{"num_hidden_layers": 14, "hidden_size": 96, "num_attention_heads": 3, "num_key_value_heads": 1, "head_dim": 32, "intermediate_size": 384, "vocab_size": 32000, "hidden_act": "swiglu", "norm": "rmsnorm", "norm_place": "pre", "norm_eps": 1e-05, "positions": "rope", "rope_theta": 10000.0, "rope_fraction": 0.75, "qk_norm": true, "attn_scale": 0.177, "bias": "none", "tie_word_embeddings": false, "parallel_block": false, "extras": ["capped logits"], "init": "uniform", "init_std_qkv": 0.051, "init_std_o": 0.0, "init_std_up": 0.051, "init_std_down": 0.0, "optimizer": "muon_variant", "learning_rate": 0.0202, "beta1": 0.9, "weight_decay": 0.011, "lr_head": 0.0061, "warmup_steps": 0, "schedule": "wsd", "decay_fraction": 0.923, "decay_shape": "linear", "final_lr_fraction": 0.0, "batch_tokens": 32768, "max_seq_len": 2048, "doc_mask": true, "train_tokens": 172200000, "max_steps": 5256, "dataset": "wikipedia_en"}
Each number is 128 + 32 x the weight over its row's rms, rounded and kept within 0 to 255. Layers, rows and columns count from 0. The size above them is the row's rms in percent of the matrix's.

# layer 8 MLP gate, 384x96, rms 0.35, rows 324-334, columns 0-95
size [106 102 102  99 103 110 108 100 107 104  93]
[[112 102 148 149  90 111 136 139 167 124 116 127  70 140 181 129 149 167 114 182 181 165  61 132 171 152 179 140 193 161 128 106 172 129 114 142 194 147  81 139 194 141  41 110 119 104 126 168 139  94 139 155  94 136 161 144 155 152 165 136 170 159 144 145 148  85 173 101 145 161 102 146 144 102 160 166 138  93 166  52 116 161 126 136 127 119 119 117 112 132 109 101  66 131 149 109]
 [123 124 131  88 106 190 160 140 140 149 117 105 139 176 129  99 160 111 147 141 142 107 101 104 133 181 101 151 164 196 153 132 136 152 190 151 176 139 115 134 123 129 127 208 108 161 161 136 148  98 146  81 210 151  75 118 142 128 166 152 118 156  63  72 180  84  96 136 115 149 150 164 191 172  88 105 105 113 164 172 141 123 110 135 155 159 119 167 156 145 122 129 147  75  88  91]
 [145 156 176 145 105 155 126 197 122  79 129 150 126 185 151 149 130 141 158  97 140  79 101 150  71 139  62  70 121 127 112 124 137 159 137 135 144 106 138 158 102  62  45  99 119 113 115 156 123 143 145 123 103 123 106 131  97 171 137 143 151 167 183  99  98 104 117  78 187 104 128 136 180 106  59 109 114 117 157 142 117 125  94 156 181  69 151 116 117  59 158 100 174 155 127 121]
 [179 154 144 138 171  64 132 162 154 141 142 103 118  80 101 150 129  95 105  88 127  96 141  79 179 131  88 115 154 102 101 141 109 159 146 130 140 116 165 139  77 131 129 158  95  45 121 127  90  97 153 127 125 125 115  82 138  72 186 123 183 114 128 105  67  78 119 156 127 101 156 159 122  73  87 146 127 102  90 100 157 133 144 120 188  78 118  94  90 138  95 115 153 172  57 165]
 [130 125 108 159 134 131 152 173 201 136 115 136 139 144 135 121 156 122 132 106 163 186 134 106 225 182 134 111 166  87 131 117 145 145  72 123  93  98 124 123  77  81 143 114 118 112 134 163 162 169 127  72 134 155 166 156 100  81 171 230 113  95 187 162 151 159 105 120  84 157 141 125 156 141 117 123 147  82 176 134 139 144 138 132 127  98 139 108 135  70 150 147 131 176  71 128]
 [116 101 126 138  91 175 129 117 184  85  88 156 133 129 162 100 115 134  65 104 156 144 121 145 108  98 136 156 163 125  91  67 116  98 139 139 155  90 113 167 123 104  94 175 149  79  91 148 144 125  94 146 199 153 154 153 118 122 150 162 118 161 167 110 166 152 100 117 177 187  86 130  87  95 160 181 121 127  64 141 167 111 100 150 125 128  97 128 144 205 154  50 163 172 123 112]
 [155 160 103 124 104 129 143 141 155 103 100 119  62 172  80  75 127 155 175 144 172 129  94 163 111 153 108 153 109 179  87 120  99 149 119  96 134 115 162  65 129 146 162 142 107  66 109 141 111 137 168 166 162 135  85 124  98  92 106  24 116 109 162  64 169 172 127  98 127 166  86 117 144 130  95 120 152 138  92 150 111 145 105 175 101 143  65  85 124 117  96 160 132  89 171 122]
 [119  98 108 137 140 165 178 134  91 147 160 102  61 100 149 111 100 153 127 158 118 116 113 194 130 132 127 217 174 161 102  91 122 122 130 115 177 154 121 145 124 139 157 134 133 130  81 152 117  79 207  88 144 154 107 130 170  58 177 167 159  70 145 121 102  83  92 112 107 142  70 137 152 139 113  70 170  92 126 170 110 166 115 102 157 142 141 100  98 120 149 140 169 141  74 118]
 [117  94 133 120  97 136 148 121 169 168 100  82 125 163 156 123 176 110  96 138 116  69 173 176 124  82 151 134 119 111 130 121 126 138 189 147 187 122 142 129 141 171 169 146  84 119 120  90 125  91 116 148 145 185  67 166 137 169 110 132 125  92 158 106 137 107 105 184 116 102 118 140  79 199 107  68 188  79 175 177 153 169  78 141 150 100  98 130 109 170 145 135 131 105 101 186]
 [151  92 115 126 185  86 130 151 126 124 181 102 104 121  94  85 116 124  77 101 157 109  89 150 143 134 103 123 108 111 143 128 103  99 170 128 166  84 142  97 158 132 121 138 116 150 172  67  99  82 157 167 128  62  91 151 109  97 196 121 128 119 148 173 145  89 106 157 135 123 123 117  82  91 155 137 204 173 116 187  83 172 148 101  57 154 147 114  96 148  95  90 155 109  65 106]
 [126  21 148  79 141 109 113 115 112 176  83 178  92 183 165 117 129 145 120 131  97 140  99  82 130 134  89  99 171 165 120 165 193  84  87 129 117 150 144  73 139 117 148 116 141 158  96 161 105 201 146 165  83 133 158 139 115 107 178  91 130 104 149 150 117 160 166 111 121  68 128  96 107 150 142 179 159 161 152 108  84 124 124  92 127 130 105 158 144  61 124 123 118 127 146  83]]
# layer 8 MLP up, 384x96, rms 0.371, rows 324-334, columns 0-95
size [109 108  96  92 104 105 102  97  96 116  88]
[[ 80 103 170 145 130 115 108 132 165 160 135  50  99 101 144 145 125 130  65 129 103 119 131 107 128 105  92 119 170 112 147 130 131 128 139  73 117  92  97 110 150 170  36 105  69 175 155 131  65 126 122 157 156 184 175 150 176 110 127 103 156 107 115 159 111 178  82  99  72 150 150 147 121 109 103 139 142 111 198 146 138 125 172 154 106 133  89  78 140 139 106 170  77 113 169 155]
 [164 185 105  70  85 209 171 131 189 107 137 185  80 113  99 140 106 126 122 154  78 133 131 160 115 138 142 175 114 107 167 125 108  83 147 174 158 145 126 131 100  99 146 148 185 143 110 137 120  64 156 122  76  98 116 138 104 118 166 148 161  93 117 140 111 156 209  77 162 176 164 112 116  89 131  68 107 142 188 124 112 115 143 105 126 146 147 154 140 128 133 113 112 161 162 178]
 [189 101  33 121 152  57 133 113 126 171 104 112 112 133 197 119 172  95 172 119 124 163  97 144 109 147 116  98 121 120 186 163 114 141 144 105  85 126 121  95 147 157 152 139  68 181 130 136 144 159 176 152 119 132 171 141 153 139 183 175 139 108 103  84 105 129 135 131 108 122 172  64 150  91 124 189 138 133 183 137  90 126 124 148 114 158 167 107 139 110 139 170 168 187 112 161]
 [126 179 108 162 176 100 103 120 131 161  64 115  64 153 138 121 125 116 136 178 100 162 124 183 129 108 117 143 161  91 113  99 162 134 122 142 111 130 111  84 137 103  97  80 100 150 142 133 103 193 169 164 132  73 107 150 192 150 109 143 138 160 113 106 178  95 130 106 140 157  81 137 144 142 132 152 136  64 146  39  98 105 184 193  66 107 110 152 134 127 100 158 114 129 166  85]
 [160  83 152 171 108  91 101  34 108 145 159 153 102  91 127  73 154  98  65 116 114 182 125 102  97 108 104 168 128 140 190 115 135 129 153  84 160 167 165 136 144  91 187 166  89  89 170 110 118 140 100 110 109 111 114  95  97 122 132  57 108 146 110 162 128 114 163 123  87 155 130 123 137  95 115 107 145 151 100 136 133  87 148 117  82  87  70 101 140  75 183 110 161 168 122 150]
 [126 122 103  91 157 114 181  98 131  99 118 101 114 125 176 131  83  91  94 151 154 127  86 155 112  98  94 175 135 156 166 158 136 155 111  85 131 146 109 129 136 108 144 193 120 123 138 176 142 163  81 156 153 144 145 137 158  80 137 115  83  91 118 152 128  46 108 101 152 124 142 125 114  76 236 206 149 124  96  93 121 155 172 114  86 128  96 121  84 127 173 101 139 168 164  87]
 [155 108 171  96 106  85  80 150 130 149 176 108 164 130 107  91 107 172 116 140 182 142 143 116  76 149 123 121 147 136  89 108 136 107  89  91  93 108  84 187 222  92 113 147 115  96 156 144 143  99 183 136  95 127  64 157 153 182 131 151 193 182 120 163 159 109 104  90  74 160 151 112 117 130 123  91 132 124 111  89 153 145 104 186  91 140 120 153 125 160 147  88 117 184 125 146]
 [132  74 166 121 143  84  86 157 112 142 110 100  75  95 126 108 108 142 140 147  92 136 116 118 163 144 121 116 132 105 118 116  98 122  96 148 141  93 119 170 118 125 187 125 123 159 161  87 157 163  65 104 114 121 149 156 142 148 167 181 135 141 129 208 128 109 111 125 213 150 143 183 151 140 142 113  92 158  81 106 126  76 128 141  81  94 132 122 132  39 101 131  69  90 191 192]
 [105 186 141 135 108  78 158  99 119 152 113  68 108 151 170 156 147 135 108 118 188 102 144 144 136 108 116 131  63  88 108 153 179 157 134 153 153 115  86 106 169 120  73 122 146 129 101  90 118 150 148 131 163 123  72  80 146 180 122  82  94 157 148 175 148 159  56 132 122 112 140 138 127 173 131 160  88  81 166 146 164 113 198 157 188 144 142 142  81 185 131  88 158 103 121 150]
 [104 120 161 125  80 121 197 137  97 130 159 139 129 108 134  98  73 130  95 119 158 162 127 131  97 136 153 135  71  75 122 151  54  70  72 124 107 154  95  97 183 105  82 129 139 143 123 125 105 176 105 163 158 139 154 153 151 186 115 179 145 153 154 100  53 117 146  71 128 132  96 172 162 144 106 108 107 132 141  99 116  98 162 154 129 132 141 179 127 140 210 158 141 193 143 131]
 [111 115 104  95 127 169 148 126  98 136 117 123  80 134 156  73  88  93  89 132 139 175  78 146  97 189 169 143 147 119  91 139 157 117 146 150  69 102  68 185 177 147 137 130 175 151 133 121 103 105 146  92  89 181  93 167 163 113  93  90  97 115 109 100 118 104 184 118 107 164 173  45 165  90 112 129 178 135 140  70 179 156 129 108 119 103 137 121 114  87 114 127 125  79 157 109]]
# layer 8 MLP down (transposed), 384x96, rms 0.182, rows 324-334, columns 0-95
size [ 99 107  99  99  98 111  99  96 100 112  87]
[[164 119  96 128 121 172 125 157 107  61 121 113  74 106 163  98 170 136 140  89  91 121 132 163 186  90 108  85 119 123  84 128 115 100 141 126 151 128 134  86 122 140 147 131 102 130 178  85 192 153 173 163 132  81 134 174 196 129 134 132 203 132 115 109 167  90  85 105 120 135 141 148  71 139 133  55 101 151 162 177 136  99 181  73 109 105 115 122 130 129 124 115  89  62 123  88]
 [178 121 116 126 143  87 131 147 130  86 155  15  99 114 152 114  62 148 143 101  96 150 124  78  86 143  71 111  97  98 100 128  90 145 101 122 114 121  86 159 123 146  81  74 133 121  80 167  72 105 144 130 132 132  85  89  81  95  85 164 159 151 134 137 123 178 133  96 109 121 143 148 107 119 109 180 142 107  97 133 145 111 146  73 140 132 138 121 119 122 129 138  49 136 210 155]
 [134 141 157 117 143 103 160 118  92 116 115 157  94 208 140 134 135 131 149 131 142 136 117 123 114 120 208 139  97 121 107 173 100 108 127 111 147 150  89 118 117 150 180 123 139 124 119 159 165 190 178 135 148 173 148 165 145 119 120 110 124 123  96  71 183 125 145 119 173 127 139 148  77 117  95 123  79 110 177  94  90  86 200 164 178 131 131 155  85  90 156  79  38  88 106  76]
 [ 73 113 142 154 136  78 107 103 101  61 125  97 114 225 103 115 159 125 190 150 140 137  92 126 130 108 162  90 166 131 134 107  57 143 121 161 160 111 121 140  86 142  81 153 122  56 159 159 115 141  95 185 160 109 132 122  81 172  82  93 114 119 141 150 116 176 169  90  96 145 174 121 170 146 167 120  81 119 203 116 104 159 140 125 127 166  98  80 118 133 138 132 114 135 127 109]
 [113  69 111  89 160 173  98 120 155 116 135 119 143 146 108 148 141  95 112 180 127 115 114 211 170 138  48 146 107 179 183 117 145 153  93 171 154 141 200 111  86 114 102  86 122 183  97  99 141  76 109 182 157  97 123  99 124 149 144 170 155 146 119 103 164  69 100 113 102 165 146 159 135 141 154 142 118 154  66 139 133 161  93  98  80  96 135  76 133 138 112 128  86 148 128 108]
 [158  97 157 104 139  89  84  99 175 123 137 126 171 160 153 126 105 132 131 105 195 138 190  78 135  99 167 122 108  96 111 128  85  82 166 182  94 133 184 138 148 149 110 122 130 103 138 121 118 118 136 120 169  86 162 134 130 173 137 144  90 138 170  74 172 174 141 134 108  85  41  97 100  92 138 208 124 150 127 109 185 135  86 108 121 105  72 111  99 161 186 111 128 107 114 145]
 [ 57 102 109 172 123 101 107 123 145 145  83  99 102 139  74 158 129  96  96 143 117 123 100 120 118 109 156 134 176 121 141 107 168  28  87 157 102 119  81 128  91 129 157 147  53 180 148 113  92 150  67 126 143 146 157 124 138 111 113 101 152 112  82 191  90  97 120 123 182 110  84  99  82 119 132 144  80  65 146 117 149 105 139 116 168 144 128 105 106 123  94  96 153 185  94 103]
 [143 101 107 113  62 155 113  85  71 130 108 176 127  94 159 128 133 156  93 158 143 136 125  92 150 128 132 127 192  99 130 157 139  82 104 168 149 117 109 129 133 119 110 132 131 160  82 136 141  98  46  83 197 106 113 168 169 109 182 172 161  67 104 123 123  94 122  65 137 165 156 136 158 117  84  50 128 108 120 110 174  90 144 159 160 113  97  93  94 152 110 186  92 133 125 143]
 [105 133 158  62 105 103 119 122  38 119 105 169 103 179 136 143 161  89 113  85 103 122 190  86 164 123 173 108 117 138 105 137 145 149 185 135 185 124  63 124 119 116 169 181 163 126 138 114 170 136 125 169 109 225 104 212  61 137 126 108 119 117 164 104 105 158 144 165 115 128  96 110  91 163 146 127 145 176 135 153 160 157 126 137 106 125 150 149 136 115 140 140 142 111 147 107]
 [176  94 121 131 146 115 156 165 107 153 181 141 153 149  84 109 108  91 152 127 188 104  62 122 149 143 107 160  91  81 116 114  59 173  95 177 172 132 141 150 153  65 126  95  89 142 137 171 160 180 145 176 155  80 110 121 145 120 132 104 104 116 133 109 107  96 124  77 116 112 126 115 111  89 176  96 136 187 122 125 175 116 187 160 122 125 109 128  87 108  81  86 166  80  83 164]
 [ 88  84 120 127 122  99 142 174 142 135 118 115 129 153  60  95  94  87 129  99 162 103 171 150 150 112 226 170 172 123  85 121 124 136 201 102  73  61 110 144 119 178  52 178 116 112 128 121 146 128  99  88 142 111 120 111 138 139  72 144 133 114 153 141  87 142 101 173 117 154 136  82 126 173 142 123 134 186 113 139  73 123 119 171 107 128 145 101  93 151 183 127 104 113 143 164]]